config.toml
n_layer = 12
d_model = 192
n_head = 3
n_kv_head = 3
head_dim = 64
d_mlp = 768
vocab_size = 8192
activation = "squared_relu"
norm = "rmsnorm"
norm_place = "pre"
norm_eps = 1e-06
positions = "learned"
qk_norm = true
attn_scale = 0.161
bias = "none"
tie_embeddings = false
parallel_block = false
extras = ["capped logits"]
init = "normal"
init_std_qkv = 0.0458
init_std_o = 0.0
init_std_up = 0.0458
init_std_down = 0.0
optimizer = "adamw"
lr = 0.00229
beta1 = 0.95
beta2 = 0.98
weight_decay = 0.035
lr_head = 0.00644
grad_clip = 0.5
warmup_steps = 496
schedule = "wsd"
decay_fraction = 0.79
decay_shape = "linear"
final_lr_fraction = 0.0
batch_tokens = [16384, 32768, 65536]
seq_len = 512
doc_mask = false
train_tokens = 409100000
steps = 10763
dataset = "wikipedia_en"
Each number is 200 + 40 x the weight over the matrix's rms, rounded and kept within 0 to 999. Layers, rows and columns count from 0.

# layer 5 MLP up, 768x192, rms 0.127, rows 397-415, columns 0-191
236,199,240,194,213,200,175,195,180,174,192,187,206,191,201,180,214,209,182,204,192,218,208,183,205,207,207,183,208,198,202,202,201,179,192,192,197,202,214,188,229,194,224,196,178,200,184,200,170,193,215,190,205,212,207,250,194,213,227,205,196,214,155,168,213,201,213,156,212,211,191,214,209,207,170,212,203,212,163,191,220,204,203,189,186,206,180,202,165,194,200,196,196,202,208,196,181,230,193,212,202,188,222,201,218,182,197,205,211,192,188,199,218,201,211,197,191,219,185,232,195,205,213,181,207,197,189,210,202,184,185,169,177,248,187,214,196,237,180,188,183,204,210,213,201,179,187,192,185,207,204,205,208,180,204,202,207,205,201,200,207,225,198,210,191,188,167,200,200,212,211,191,204,200,203,165,198,207,186,193,202,187,199,211,205,205,208,222,193,196,201,196
247,217,146,150,210,203,130,216,163,277,146,208,250,174,237,251,243,161,142,209,220,293,265,227,202,176,213,181,246,230,135,151,126,207,189,128,108,189,177,196,199,228,262,252,247,170,172,237,185,275,266,182,250,230,179,221,191,236,270,187,210,219,164,181,236,183,291,164,216,193,198,243,271,239,195,188,159,257,183,137,158,258,180,237,232,234,159,134,226,202,181,139,263,181,95,220,183,241,137,140,239,211,190,180,227,149,202,191,291,198,189,203,153,249,271,211,209,249,160,127,180,250,218,91,238,69,208,165,127,303,198,171,212,202,196,217,156,193,160,274,130,326,188,240,107,198,76,203,236,290,129,127,206,190,192,275,106,228,172,219,195,167,229,183,192,178,184,196,220,223,203,247,197,228,120,159,270,167,160,250,178,151,195,165,241,264,283,268,235,81,257,297
206,179,250,105,185,207,182,138,176,133,191,133,161,138,139,209,218,302,177,210,254,218,148,126,285,122,233,204,199,277,347,253,182,224,114,176,179,167,145,190,209,233,295,180,179,138,178,231,125,197,163,214,173,205,244,224,249,196,149,222,199,138,175,233,211,242,179,158,125,227,192,212,267,244,124,242,157,231,162,205,196,263,133,189,185,163,192,129,168,196,184,167,245,226,175,225,199,241,290,222,244,263,158,171,204,206,186,173,206,169,173,152,239,196,254,230,116,210,227,143,252,171,92,184,187,281,205,180,182,124,138,241,112,224,216,278,195,190,263,141,188,271,197,212,234,277,179,186,161,187,181,224,180,254,188,318,173,134,238,229,161,159,233,215,237,240,207,202,190,210,194,175,191,174,190,236,197,231,161,247,236,169,196,165,357,249,227,212,171,144,172,107
309,172,177,241,133,155,136,186,206,179,156,175,203,197,199,129,216,168,145,147,211,225,197,139,195,164,191,212,197,193,166,188,330,183,214,134,252,126,219,263,249,231,207,158,170,214,82,211,192,172,324,164,141,177,255,231,195,221,188,277,138,104,151,189,211,206,148,194,197,204,222,201,204,259,227,177,233,247,149,242,237,234,237,122,142,100,107,260,194,229,141,149,199,172,203,163,161,296,176,259,113,162,181,160,235,290,132,238,198,225,205,230,226,353,185,224,192,251,139,281,270,113,208,219,330,179,173,195,227,217,239,157,239,209,239,268,187,229,99,245,255,207,295,223,204,124,167,171,216,256,221,170,212,172,287,212,194,155,227,222,181,257,267,204,127,179,106,286,101,140,211,213,204,280,221,159,154,231,176,254,300,84,155,229,164,330,270,179,225,197,213,192
240,142,115,197,150,161,92,282,179,185,102,233,166,237,182,155,127,152,219,206,204,310,268,153,209,97,197,118,220,240,278,230,235,149,258,197,190,210,264,246,198,241,159,183,168,199,178,182,142,194,251,226,193,196,278,211,210,124,162,192,174,171,137,139,196,276,167,150,242,191,206,188,176,276,152,195,174,235,216,193,97,142,233,210,193,297,208,195,196,157,279,137,164,189,165,162,237,227,206,91,176,188,245,217,240,262,134,120,202,151,162,223,232,274,227,177,154,199,185,232,183,192,196,251,218,155,140,181,128,226,217,192,236,219,176,220,221,282,166,202,179,220,110,205,231,234,120,193,183,217,233,189,240,205,237,182,149,216,167,226,152,191,228,200,102,153,199,286,116,237,137,228,218,140,283,98,174,154,127,170,217,175,168,243,199,360,302,220,189,158,208,136
285,225,177,210,191,202,229,157,209,146,130,87,140,200,187,226,186,160,213,196,215,203,222,236,226,197,199,199,258,209,227,230,238,144,214,205,209,184,208,225,225,155,197,223,254,218,167,219,206,245,221,213,208,224,190,223,261,176,216,285,156,229,170,155,236,167,146,155,203,153,153,239,216,145,182,127,173,174,216,246,209,111,189,239,118,178,191,197,159,150,219,132,302,224,187,168,211,263,215,194,137,115,198,234,249,133,112,156,166,199,203,164,250,284,166,159,194,200,133,178,302,144,246,230,219,201,188,172,224,224,209,112,231,232,197,203,175,268,155,227,182,137,165,175,197,211,221,191,159,235,186,179,167,178,211,307,247,122,211,275,211,243,189,128,199,236,142,140,139,267,269,228,107,208,250,155,247,181,126,143,188,188,260,187,242,204,160,240,162,164,247,125
206,198,190,195,217,200,201,211,195,196,198,190,191,195,215,200,199,199,185,191,190,207,208,183,180,165,197,184,221,209,201,179,229,183,189,194,194,190,222,218,210,224,228,224,159,180,193,201,213,194,217,189,189,200,199,225,180,195,192,194,201,201,153,177,217,200,191,195,183,200,204,216,220,223,178,233,206,223,141,192,203,197,208,207,188,176,177,176,189,193,182,208,193,199,220,196,189,198,194,186,183,196,205,225,227,209,187,209,233,193,170,145,211,211,216,195,210,216,187,236,187,183,220,191,213,203,175,228,208,204,203,182,176,225,157,219,178,209,227,196,202,228,210,216,188,214,186,232,189,222,185,218,200,162,195,206,193,193,221,210,202,210,149,227,197,203,186,205,197,214,234,177,196,189,203,199,202,202,168,197,221,216,187,197,237,198,207,210,197,195,208,199
286,182,124,159,178,236,142,159,186,123,120,196,168,172,107,202,161,133,193,200,179,238,223,165,121,215,189,182,270,193,211,172,164,178,167,137,176,232,236,187,179,192,258,256,189,192,101,169,131,212,240,233,135,201,203,228,204,191,204,191,187,169,185,195,197,140,97,198,221,281,202,218,174,163,236,243,188,176,173,248,109,191,249,269,162,212,162,271,156,224,195,146,238,167,231,132,217,317,264,187,236,106,272,162,225,207,234,157,176,192,204,170,222,140,185,182,130,189,100,193,164,156,284,142,198,183,182,185,210,222,184,231,231,216,183,306,184,199,123,234,218,227,175,246,267,229,142,144,192,272,186,145,229,188,184,259,108,204,172,217,141,208,275,257,225,235,121,191,181,164,242,176,153,207,224,189,210,155,172,235,257,157,166,250,256,162,207,209,204,152,240,145
208,220,167,188,268,147,215,212,116,338,209,176,158,184,130,179,182,224,100,325,119,299,230,204,206,207,204,166,342,152,254,287,211,183,174,221,207,255,156,202,174,251,168,203,221,207,137,215,224,132,213,158,85,178,257,203,175,134,184,212,70,172,143,135,221,236,140,184,162,112,122,215,262,187,206,217,166,214,150,162,167,253,206,129,169,102,201,163,127,306,162,189,254,281,263,209,158,188,211,233,242,197,143,247,292,158,223,170,174,122,251,148,143,173,185,91,200,210,174,318,272,192,185,204,250,246,234,210,220,204,193,187,140,174,127,201,139,326,147,162,157,171,239,202,235,128,96,151,123,183,227,266,174,224,244,222,158,177,249,152,146,180,291,297,196,243,159,197,151,146,177,208,273,198,193,131,293,262,137,201,185,203,118,166,237,267,272,208,211,127,307,106
163,201,224,268,240,151,181,196,120,247,231,149,259,152,169,138,191,152,128,194,194,216,187,65,225,240,200,156,216,136,139,187,178,163,153,165,197,205,169,145,204,187,220,251,182,202,202,257,226,163,237,204,190,190,188,262,205,202,213,212,127,210,169,166,256,235,203,182,191,129,171,244,242,160,132,260,185,140,191,195,174,173,238,171,62,198,199,257,237,133,146,230,178,195,280,268,155,226,164,191,161,298,286,148,171,119,174,207,275,188,114,225,150,194,163,226,233,231,172,175,202,248,221,176,245,178,154,213,247,153,215,160,155,217,169,211,187,175,175,278,198,274,176,249,196,210,208,260,191,264,170,217,202,215,125,194,202,215,126,252,167,195,242,167,149,201,141,203,234,220,163,150,229,260,126,166,287,153,186,179,234,229,269,128,191,279,202,268,202,141,214,196
272,230,152,189,260,208,126,163,176,189,277,216,117,202,242,229,185,177,165,201,192,177,164,197,222,242,221,250,244,190,214,253,244,131,170,196,155,163,355,239,218,176,288,166,181,225,215,229,207,142,293,177,250,208,133,212,154,245,178,187,193,209,162,97,242,89,157,195,159,187,240,242,264,255,205,213,217,219,140,58,207,180,137,234,160,130,168,149,248,177,195,249,190,199,180,224,174,175,257,202,180,110,193,163,222,120,144,146,179,161,130,178,193,210,221,173,228,167,194,229,204,165,234,223,277,241,170,291,246,189,162,119,295,165,197,264,205,189,160,238,302,180,192,172,213,216,214,270,160,203,145,236,259,184,156,204,263,221,189,197,263,230,205,240,146,241,218,156,223,226,161,150,188,247,309,99,236,265,191,145,112,223,173,178,207,172,194,167,135,239,221,167
226,213,201,208,203,221,165,201,176,195,190,190,202,196,201,201,207,195,204,196,173,208,199,208,186,201,229,178,218,230,213,206,191,159,198,217,203,202,190,202,215,214,239,183,167,189,171,190,222,178,221,192,194,203,210,230,208,181,216,225,202,207,160,189,201,213,206,162,174,200,192,216,206,199,194,202,201,197,169,150,214,187,191,197,194,184,205,196,182,222,199,208,183,220,214,214,192,202,209,207,187,212,180,218,211,196,201,189,242,185,205,186,217,193,200,193,196,199,177,239,211,170,216,199,183,196,214,223,185,200,188,170,181,204,163,213,190,228,185,181,152,208,200,231,205,187,205,203,193,209,179,187,210,225,205,215,199,204,202,210,221,207,190,204,181,230,187,190,212,186,216,214,199,179,210,170,212,185,153,196,226,195,182,216,210,222,201,215,194,184,206,189
210,171,209,225,206,176,163,236,166,175,188,210,198,142,198,179,241,107,227,227,189,257,252,155,185,124,276,187,280,144,245,330,270,197,295,286,80,192,173,185,225,153,175,193,191,228,133,243,174,199,184,176,190,214,193,259,164,146,238,244,164,179,198,184,234,241,171,191,220,148,191,250,174,253,118,180,170,233,135,155,255,189,160,239,114,219,235,196,204,188,175,193,182,202,255,258,219,233,243,222,175,215,146,181,197,146,212,202,200,199,147,157,222,151,237,265,203,245,147,207,170,168,267,234,160,183,217,275,192,237,236,189,167,193,187,257,208,179,184,207,134,281,258,170,89,219,189,246,180,260,135,261,147,254,221,244,203,226,206,257,235,224,182,252,119,208,216,166,222,253,228,212,216,225,178,120,197,184,199,139,176,247,209,210,218,207,284,207,132,213,156,234
245,217,186,227,185,205,248,177,189,191,226,151,183,235,152,143,174,244,158,201,198,141,216,184,140,300,268,220,237,203,146,145,127,226,236,184,247,78,180,250,182,147,213,251,177,96,179,216,202,199,164,211,139,318,212,248,190,213,161,190,130,146,143,187,222,166,171,197,262,183,225,138,140,131,174,230,198,205,248,189,235,214,172,153,118,167,198,147,147,270,176,181,160,226,171,277,191,266,102,217,159,212,312,155,192,188,117,70,230,220,196,164,129,206,242,276,184,204,205,278,192,172,261,158,181,292,211,154,295,217,164,72,152,259,180,205,190,209,262,169,229,208,170,180,208,196,229,157,183,244,257,79,228,159,235,323,188,195,239,186,166,206,173,261,204,166,228,190,160,203,237,213,231,267,158,263,204,177,216,273,187,180,218,126,231,313,228,221,232,175,206,166
182,160,216,283,205,160,260,228,148,227,241,186,228,179,231,209,195,165,218,132,141,230,233,174,180,208,265,254,204,193,203,232,295,249,225,216,145,250,136,160,175,261,152,192,102,189,217,210,188,120,180,223,215,176,155,215,159,266,165,206,177,265,146,200,186,128,246,184,219,127,194,186,227,164,183,202,159,228,221,164,233,224,158,164,233,187,203,115,196,230,112,216,194,199,167,205,188,196,187,92,142,148,200,206,298,132,181,189,179,203,210,249,159,244,165,248,268,252,184,202,251,136,254,207,245,224,123,268,221,229,131,228,178,215,168,142,167,303,291,255,107,111,272,166,184,202,264,182,206,333,154,128,190,211,156,212,280,213,298,111,228,208,168,173,174,204,154,202,229,144,145,206,296,282,201,135,173,241,98,255,133,161,195,204,171,208,191,213,175,165,208,240
236,241,164,227,207,214,181,201,223,159,186,191,178,240,234,152,166,218,203,182,210,252,197,135,197,170,204,113,209,200,196,173,252,159,139,187,157,141,220,187,197,181,206,238,123,163,186,181,286,178,180,153,199,181,193,227,225,174,249,203,203,245,211,170,188,137,230,183,171,177,171,212,243,209,140,195,244,146,149,148,201,149,214,210,201,212,152,179,214,223,220,195,182,192,184,248,232,256,180,159,195,217,164,198,234,240,214,245,147,176,140,169,172,237,161,168,179,238,173,200,188,244,217,154,206,267,219,215,117,246,195,204,207,230,189,184,175,196,172,246,216,260,194,220,171,167,159,200,204,205,176,215,294,197,248,231,132,214,210,237,157,182,209,212,200,213,176,208,219,191,223,188,198,186,252,162,182,213,208,173,205,196,194,209,231,170,222,186,242,220,150,175
302,243,216,172,155,137,239,240,141,211,243,177,290,178,182,146,204,186,153,189,243,213,223,216,145,144,133,130,220,206,316,287,239,250,194,264,158,149,239,96,206,217,276,145,108,199,233,153,207,232,235,121,194,194,96,216,164,182,140,299,213,314,138,141,256,228,167,182,160,245,184,197,221,200,140,256,172,158,154,166,181,207,192,75,237,197,194,252,131,229,134,269,179,231,264,292,224,301,176,208,133,271,200,251,200,155,184,175,217,228,229,151,168,231,139,288,255,194,128,194,242,145,224,230,259,194,181,195,282,163,144,177,114,213,170,234,227,267,224,193,163,175,227,227,264,167,210,197,198,195,220,282,241,202,176,228,233,191,220,209,215,172,128,234,212,269,147,219,190,195,126,174,180,154,201,178,191,166,166,224,189,181,179,161,260,183,200,210,143,168,198,200
211,197,201,186,218,182,180,197,193,178,168,177,224,214,208,199,201,214,178,176,185,206,191,189,153,203,188,163,239,200,197,210,200,183,155,241,154,168,209,215,197,220,251,213,151,219,182,215,176,188,201,184,199,231,203,225,184,199,202,195,174,213,169,165,195,179,205,152,205,174,197,215,200,207,175,211,199,225,160,168,186,204,207,170,186,190,183,212,167,205,191,184,197,220,202,210,202,218,214,198,141,181,206,205,211,181,166,198,207,176,193,188,215,208,207,240,189,261,148,227,198,190,197,169,212,204,194,244,198,202,196,192,197,211,178,204,186,230,204,215,172,232,207,231,176,185,190,194,175,231,180,197,218,191,176,216,185,192,202,214,202,190,204,225,211,228,189,184,206,190,230,205,201,176,205,168,221,229,140,189,210,183,185,187,216,208,220,207,195,208,210,190
248,229,168,206,226,201,216,202,186,152,165,166,205,205,288,142,218,202,216,221,243,232,210,194,171,175,295,134,272,213,125,152,232,168,270,189,213,168,189,235,166,202,208,84,155,154,216,234,202,201,194,279,218,191,178,216,263,270,314,212,216,282,179,221,227,131,233,183,241,251,295,188,297,253,231,240,211,232,186,204,246,138,157,169,186,194,187,151,203,85,206,166,231,214,216,151,153,265,178,200,245,188,152,166,263,193,190,233,144,260,225,195,153,298,170,236,134,201,153,239,199,182,224,137,256,180,121,181,208,227,223,183,224,214,130,255,247,178,193,210,192,185,288,146,177,193,252,185,213,207,218,129,214,163,209,233,237,108,253,203,201,211,201,193,233,255,141,142,175,216,240,261,228,203,250,157,171,189,123,216,261,257,159,186,129,173,285,184,230,154,139,210
# layer 5 MLP down (transposed), 768x192, rms 0.121, rows 397-414, columns 0-191
199,212,184,192,193,202,191,207,212,187,200,206,197,199,191,207,194,172,200,198,200,201,195,213,198,217,196,201,208,200,191,195,207,188,195,181,201,198,199,206,190,199,197,205,202,193,211,198,201,193,199,202,204,202,178,196,189,207,197,211,205,210,214,202,198,205,196,210,205,213,201,199,191,188,216,202,203,208,196,205,193,185,204,204,199,206,194,189,207,214,214,197,196,209,196,201,207,193,200,194,208,205,197,204,203,207,190,198,196,208,195,199,193,214,203,187,200,192,228,197,203,217,213,204,195,202,197,196,211,201,191,203,203,190,209,212,197,201,187,212,194,191,190,187,197,200,204,197,200,207,194,190,195,191,206,199,201,202,202,203,198,197,188,203,193,199,211,199,200,214,194,196,198,198,194,199,200,204,209,209,203,201,202,196,207,187,207,197,211,192,199,195
150,181,130,157,170,201,267,199,158,281,175,272,211,219,159,203,209,173,155,222,234,145,133,230,219,177,218,135,164,176,176,194,160,270,278,190,181,228,191,192,274,289,171,199,185,279,148,275,302,163,233,135,172,236,205,186,265,235,310,220,218,165,117,181,129,179,255,177,94,206,158,239,163,189,255,219,126,163,189,173,182,189,230,186,206,218,274,160,224,156,83,196,125,142,216,247,245,211,211,158,161,184,263,257,243,123,261,150,233,245,65,194,163,121,281,160,143,257,312,126,198,150,139,198,231,246,127,199,154,138,203,196,151,198,243,195,140,212,173,205,185,220,173,240,203,216,241,239,103,196,124,121,226,189,161,235,163,193,180,170,229,183,179,171,198,338,167,217,127,138,133,109,117,271,241,164,325,144,255,242,184,227,199,167,205,191,181,147,152,128,291,173
198,264,174,209,312,258,191,214,195,245,242,261,105,177,217,181,207,96,230,189,157,239,179,250,159,199,211,162,272,238,162,247,155,216,168,268,221,198,159,221,227,152,166,199,197,272,191,88,231,190,224,230,261,210,183,207,219,204,144,201,200,145,212,198,172,187,107,199,133,126,169,145,215,107,185,218,219,279,196,174,229,201,232,217,184,241,252,158,300,212,215,229,187,225,157,162,228,217,212,139,238,283,177,232,174,255,236,177,150,134,189,191,194,167,211,183,186,238,137,152,274,200,265,192,212,209,113,258,240,190,152,180,192,230,239,231,266,162,254,223,147,123,259,182,186,162,241,161,166,217,122,160,222,332,252,233,273,328,308,184,134,193,169,173,99,240,235,180,211,242,235,254,214,238,104,215,251,160,244,222,173,107,244,188,189,238,247,224,246,253,237,172
200,213,186,167,190,245,285,203,32,220,195,185,168,197,173,235,178,140,151,143,179,116,266,206,297,238,210,202,249,216,265,218,217,154,245,155,149,233,222,142,217,212,129,183,210,196,201,119,145,252,213,236,194,184,214,241,147,212,170,215,209,278,166,141,292,156,162,364,233,253,172,180,219,220,332,221,253,256,208,252,229,231,249,166,283,253,134,218,208,203,288,287,134,188,202,160,255,169,185,243,257,154,188,183,269,146,197,181,189,207,185,261,239,137,306,207,122,176,231,212,212,120,168,219,223,214,177,80,214,161,163,192,189,140,202,197,188,66,246,220,194,215,195,264,185,106,187,290,208,182,229,205,237,213,234,160,253,131,161,127,302,234,239,231,135,169,210,196,93,200,169,205,253,147,256,76,172,204,97,241,180,201,50,160,219,192,187,277,239,200,184,282
84,221,217,244,164,306,226,246,198,213,242,282,221,120,217,238,202,267,167,226,166,128,161,146,212,126,270,224,129,213,138,244,214,238,217,189,237,168,204,134,261,162,183,210,212,234,245,176,235,167,205,159,184,207,128,313,99,117,254,225,189,94,177,232,112,225,255,202,155,181,201,204,285,253,125,125,165,153,203,215,265,306,206,257,230,117,209,260,196,198,161,300,225,142,246,262,253,206,238,204,176,134,161,159,144,214,199,210,126,280,221,245,262,168,262,202,135,196,254,146,153,272,225,208,194,147,251,213,247,170,187,205,222,123,192,247,231,169,174,215,211,300,201,250,135,202,162,129,60,237,168,231,207,285,208,227,176,204,148,224,193,101,289,211,182,276,138,135,240,190,224,84,255,196,211,123,221,241,250,196,207,251,121,211,230,186,225,216,100,133,268,299
236,182,277,219,209,177,150,208,218,184,203,262,220,226,226,230,174,257,142,196,162,223,171,242,154,261,182,147,240,237,185,229,180,220,177,183,249,116,229,204,205,135,280,109,292,141,141,296,285,196,168,170,205,162,127,251,238,155,157,233,145,168,256,213,196,264,245,272,176,203,155,215,244,174,233,107,159,202,209,235,181,199,163,188,182,184,241,269,252,208,143,148,192,198,247,173,246,203,210,239,231,231,259,140,207,222,256,277,182,257,192,244,205,215,232,218,212,272,280,181,288,135,230,142,197,153,230,278,210,209,190,250,268,206,158,195,192,216,162,187,152,204,196,193,189,199,204,147,288,260,225,189,202,213,209,183,202,174,208,202,248,182,277,130,186,172,166,193,239,227,174,189,130,154,176,173,279,211,216,162,214,197,296,166,224,69,284,210,191,268,243,162
192,203,202,193,179,191,191,196,201,195,214,204,189,187,215,220,205,203,194,203,191,206,190,208,183,209,206,211,202,199,202,211,182,204,206,200,188,184,195,187,219,184,206,199,204,198,212,209,184,186,198,205,197,205,183,198,190,195,200,207,208,193,203,210,187,167,193,200,199,218,192,214,209,183,211,207,206,214,205,207,202,211,189,189,185,203,214,188,200,195,196,215,194,200,201,187,192,198,186,183,206,182,201,193,189,179,173,218,189,184,191,200,209,199,212,194,210,186,217,224,210,195,205,205,182,219,200,204,214,191,193,209,195,201,216,223,199,187,219,210,197,198,190,191,205,187,202,197,201,218,191,188,207,208,210,199,214,210,202,181,204,225,214,188,222,202,184,201,207,196,197,183,204,188,187,204,193,201,200,206,215,193,209,200,245,199,203,211,192,200,188,197
199,225,282,222,167,219,260,230,225,232,249,210,162,210,152,222,252,186,94,121,257,232,180,118,232,216,122,152,210,197,188,191,224,184,224,196,170,74,139,164,256,95,158,311,282,260,274,199,256,199,183,159,265,118,179,155,213,256,169,224,147,223,229,244,186,185,289,254,244,246,205,190,161,157,174,261,240,186,250,140,211,85,176,288,201,179,238,226,213,190,257,195,202,196,207,246,135,132,197,131,143,201,183,177,188,185,169,181,220,227,266,175,199,204,159,228,198,157,215,203,178,208,208,175,266,220,262,285,185,257,174,131,218,154,211,177,143,227,155,209,262,198,197,155,164,158,163,160,230,182,242,239,242,195,155,198,191,241,194,189,145,239,174,189,145,182,203,187,233,127,272,264,236,153,174,251,152,181,248,162,134,147,207,246,202,198,182,239,129,268,137,195
236,321,172,250,158,187,104,351,146,331,204,235,217,209,185,123,256,112,283,181,224,178,255,153,290,189,152,169,164,231,149,126,225,253,134,191,133,246,152,275,187,110,268,143,168,218,184,211,149,244,173,255,147,186,216,207,262,165,204,208,239,133,114,202,106,246,292,305,142,215,206,199,189,193,215,269,185,208,196,145,227,266,216,227,109,171,140,113,244,247,153,193,156,164,173,207,179,366,196,226,209,212,164,220,142,232,182,249,236,201,145,194,132,170,129,261,212,118,164,119,181,236,200,249,182,194,247,216,103,268,219,223,93,210,137,150,144,174,150,193,190,244,274,167,262,224,252,249,229,232,146,164,53,212,237,235,236,216,191,156,112,217,237,272,186,183,247,156,286,213,227,171,191,179,190,222,222,168,297,268,257,160,249,170,257,194,166,176,222,202,173,137
147,264,273,146,259,263,114,229,227,157,146,209,279,165,263,85,236,176,196,292,140,219,169,252,183,176,279,233,173,228,163,202,220,209,258,180,207,195,224,181,180,195,177,194,229,200,246,224,172,187,206,212,231,166,182,202,299,208,129,176,182,220,195,222,231,166,163,139,228,184,229,188,194,189,206,285,145,203,227,249,152,189,237,188,204,150,167,192,277,100,196,227,113,262,223,211,204,120,211,183,248,216,213,173,232,146,152,215,237,216,135,257,161,166,99,197,214,163,212,269,243,276,136,190,243,219,243,192,214,197,239,170,190,231,160,155,246,113,148,103,223,105,265,98,245,140,211,201,245,241,231,256,98,229,196,123,226,212,270,227,315,174,310,242,209,235,300,186,177,222,177,169,170,155,207,135,200,147,182,209,150,196,192,231,134,220,226,197,213,202,149,169
213,143,180,188,166,258,185,233,165,240,180,216,152,177,209,253,273,236,279,135,183,301,141,163,156,149,186,194,255,215,56,252,220,262,260,155,139,157,260,192,240,202,171,167,222,143,208,251,159,250,203,180,123,216,246,196,249,175,288,178,178,142,145,228,233,215,199,318,153,225,198,203,245,165,234,171,172,195,283,209,149,200,215,178,180,189,248,161,227,259,138,182,223,172,228,133,197,241,205,240,190,147,184,206,131,182,264,244,268,221,209,155,214,186,175,152,120,257,220,172,168,295,265,214,213,204,240,186,140,178,175,204,146,321,109,222,239,223,339,239,212,160,176,169,173,164,154,251,191,221,244,160,208,164,194,161,164,114,173,222,143,148,120,209,230,217,208,243,141,203,208,171,301,205,214,214,150,196,234,179,275,219,238,169,206,137,202,238,261,140,242,231
180,201,222,216,185,207,203,176,200,195,180,197,208,222,193,184,201,198,208,204,189,201,201,205,206,207,218,220,203,206,193,199,190,196,208,180,223,220,201,203,203,221,203,221,193,192,212,203,188,198,198,206,196,202,209,200,186,197,204,187,218,169,191,191,188,205,219,196,213,186,231,205,207,182,218,203,214,201,215,209,188,199,206,197,186,189,212,193,221,199,175,204,177,192,193,208,169,212,195,205,194,202,200,189,208,201,206,201,210,213,193,209,184,204,207,200,162,206,204,189,237,199,231,219,187,198,187,216,184,189,199,207,195,183,208,224,212,224,201,180,204,193,208,190,213,215,185,199,215,218,195,191,204,213,200,215,201,198,203,184,190,221,209,211,223,209,204,228,199,178,192,190,218,202,224,189,211,192,192,201,194,180,201,193,175,208,203,220,209,203,196,207
220,174,132,239,181,160,204,176,222,190,165,218,106,86,262,189,144,240,269,249,264,141,168,172,203,218,170,130,201,129,163,189,257,194,163,178,235,236,174,285,242,184,230,280,241,165,192,182,231,129,278,208,202,180,194,181,118,170,203,173,267,201,233,217,233,270,267,178,162,234,164,166,180,223,177,98,259,231,222,237,169,200,169,165,136,218,217,211,287,231,163,247,215,192,167,278,91,219,184,181,204,212,112,184,186,198,177,110,207,181,185,152,197,214,135,215,230,185,244,161,199,226,191,205,184,178,165,234,170,182,230,274,175,155,196,167,219,191,286,214,206,201,227,194,161,192,197,220,228,180,182,149,235,222,163,251,221,200,206,207,147,176,207,210,195,156,218,227,210,253,180,164,174,196,227,158,170,229,255,94,247,157,194,196,172,165,215,192,193,173,139,233
216,177,134,245,261,116,250,161,282,183,162,228,199,104,237,181,230,235,210,145,133,326,160,247,234,180,228,221,293,273,249,182,128,171,301,142,213,153,190,214,167,151,272,174,235,89,260,202,202,235,167,228,199,256,202,201,198,189,257,149,245,182,189,323,245,108,211,195,189,138,193,175,214,238,252,185,162,181,287,235,194,172,205,157,173,166,149,215,202,243,153,273,152,227,191,168,235,190,160,119,197,170,229,209,244,213,259,210,198,165,166,227,172,171,172,134,126,233,194,136,237,203,220,154,264,265,254,306,233,206,192,170,156,160,234,211,220,205,169,175,175,173,288,150,158,178,159,160,199,238,188,191,133,305,254,141,167,257,174,216,129,217,279,271,150,148,231,218,183,137,113,220,205,160,194,317,192,193,250,228,158,240,236,330,174,202,197,200,186,156,153,287
174,153,147,215,274,154,234,292,183,171,192,234,206,198,121,123,189,149,180,164,223,167,197,171,151,163,148,162,246,188,158,251,163,196,198,229,203,150,201,191,170,132,248,175,243,209,291,227,248,201,159,242,160,271,278,212,271,148,132,152,197,199,141,243,225,206,140,268,223,266,178,130,122,199,219,185,195,205,166,205,199,168,211,183,211,262,162,280,211,225,262,187,116,199,207,194,230,226,137,202,202,180,220,202,149,249,214,162,213,191,245,221,273,174,173,147,191,138,220,208,249,117,229,276,184,231,235,192,223,264,248,182,148,159,204,175,177,222,213,195,158,245,219,249,273,69,151,167,182,201,186,160,219,225,222,144,213,143,236,239,253,245,310,175,188,108,253,258,220,307,168,129,240,222,200,147,190,227,114,218,150,90,222,206,193,192,227,138,245,220,131,86
156,149,211,261,187,204,207,255,216,200,199,172,225,188,243,186,248,158,253,198,194,226,212,189,193,136,151,214,176,136,187,182,165,207,172,133,218,230,193,148,188,195,169,256,289,235,230,217,189,177,206,186,202,202,184,122,151,191,184,201,210,200,0,247,220,204,177,118,190,151,252,221,198,195,184,162,175,184,201,247,227,212,242,156,247,243,252,201,222,233,217,186,180,161,211,218,272,188,206,193,157,211,196,216,188,166,241,184,201,235,190,221,229,190,215,174,283,156,246,214,214,291,256,253,185,228,197,186,171,185,256,210,212,220,210,204,234,180,182,199,248,200,247,202,257,237,225,195,184,117,249,143,162,225,230,187,212,196,218,171,185,178,189,154,239,189,247,156,190,201,212,202,235,182,173,224,204,224,184,191,193,230,244,199,148,202,237,174,252,270,135,184
250,229,215,212,205,176,202,168,148,223,125,194,178,157,175,256,191,182,290,185,272,198,200,214,255,219,285,224,196,219,170,142,155,135,174,235,201,140,151,177,222,164,227,232,200,152,217,130,176,219,215,190,202,176,171,229,250,188,241,199,269,210,210,261,73,106,154,262,225,180,215,166,185,254,172,205,201,166,200,216,233,160,256,135,87,153,105,121,187,158,234,220,180,215,192,150,191,200,196,184,175,220,150,190,248,227,258,227,139,235,133,201,204,189,252,182,198,190,197,230,169,210,207,157,126,135,210,214,213,140,174,150,163,243,255,202,178,290,91,203,257,218,203,278,231,219,175,203,201,207,219,216,226,155,198,238,268,249,172,234,240,263,246,241,188,177,203,196,225,156,163,214,234,240,290,207,249,315,173,312,109,209,260,274,198,155,205,149,170,258,297,215
184,175,211,225,222,216,211,196,202,237,217,175,201,167,191,217,188,195,203,206,184,205,171,205,201,193,184,238,191,201,181,192,192,194,185,191,193,202,189,233,198,226,192,186,192,178,208,188,193,197,209,208,206,217,195,197,178,203,219,187,206,192,195,216,195,190,222,208,197,184,197,222,181,193,195,205,205,204,207,174,211,175,203,191,224,199,223,215,195,177,200,198,225,207,171,223,195,218,187,196,193,186,193,223,177,210,203,210,194,194,204,187,226,208,214,203,207,208,217,214,188,206,190,213,194,190,204,192,181,196,183,222,226,200,218,167,201,206,175,194,220,180,191,190,200,192,211,196,220,199,176,176,217,215,189,190,200,194,196,219,201,197,210,203,212,228,173,199,178,194,199,194,200,197,202,199,209,188,209,213,197,177,177,178,248,195,192,207,193,214,222,214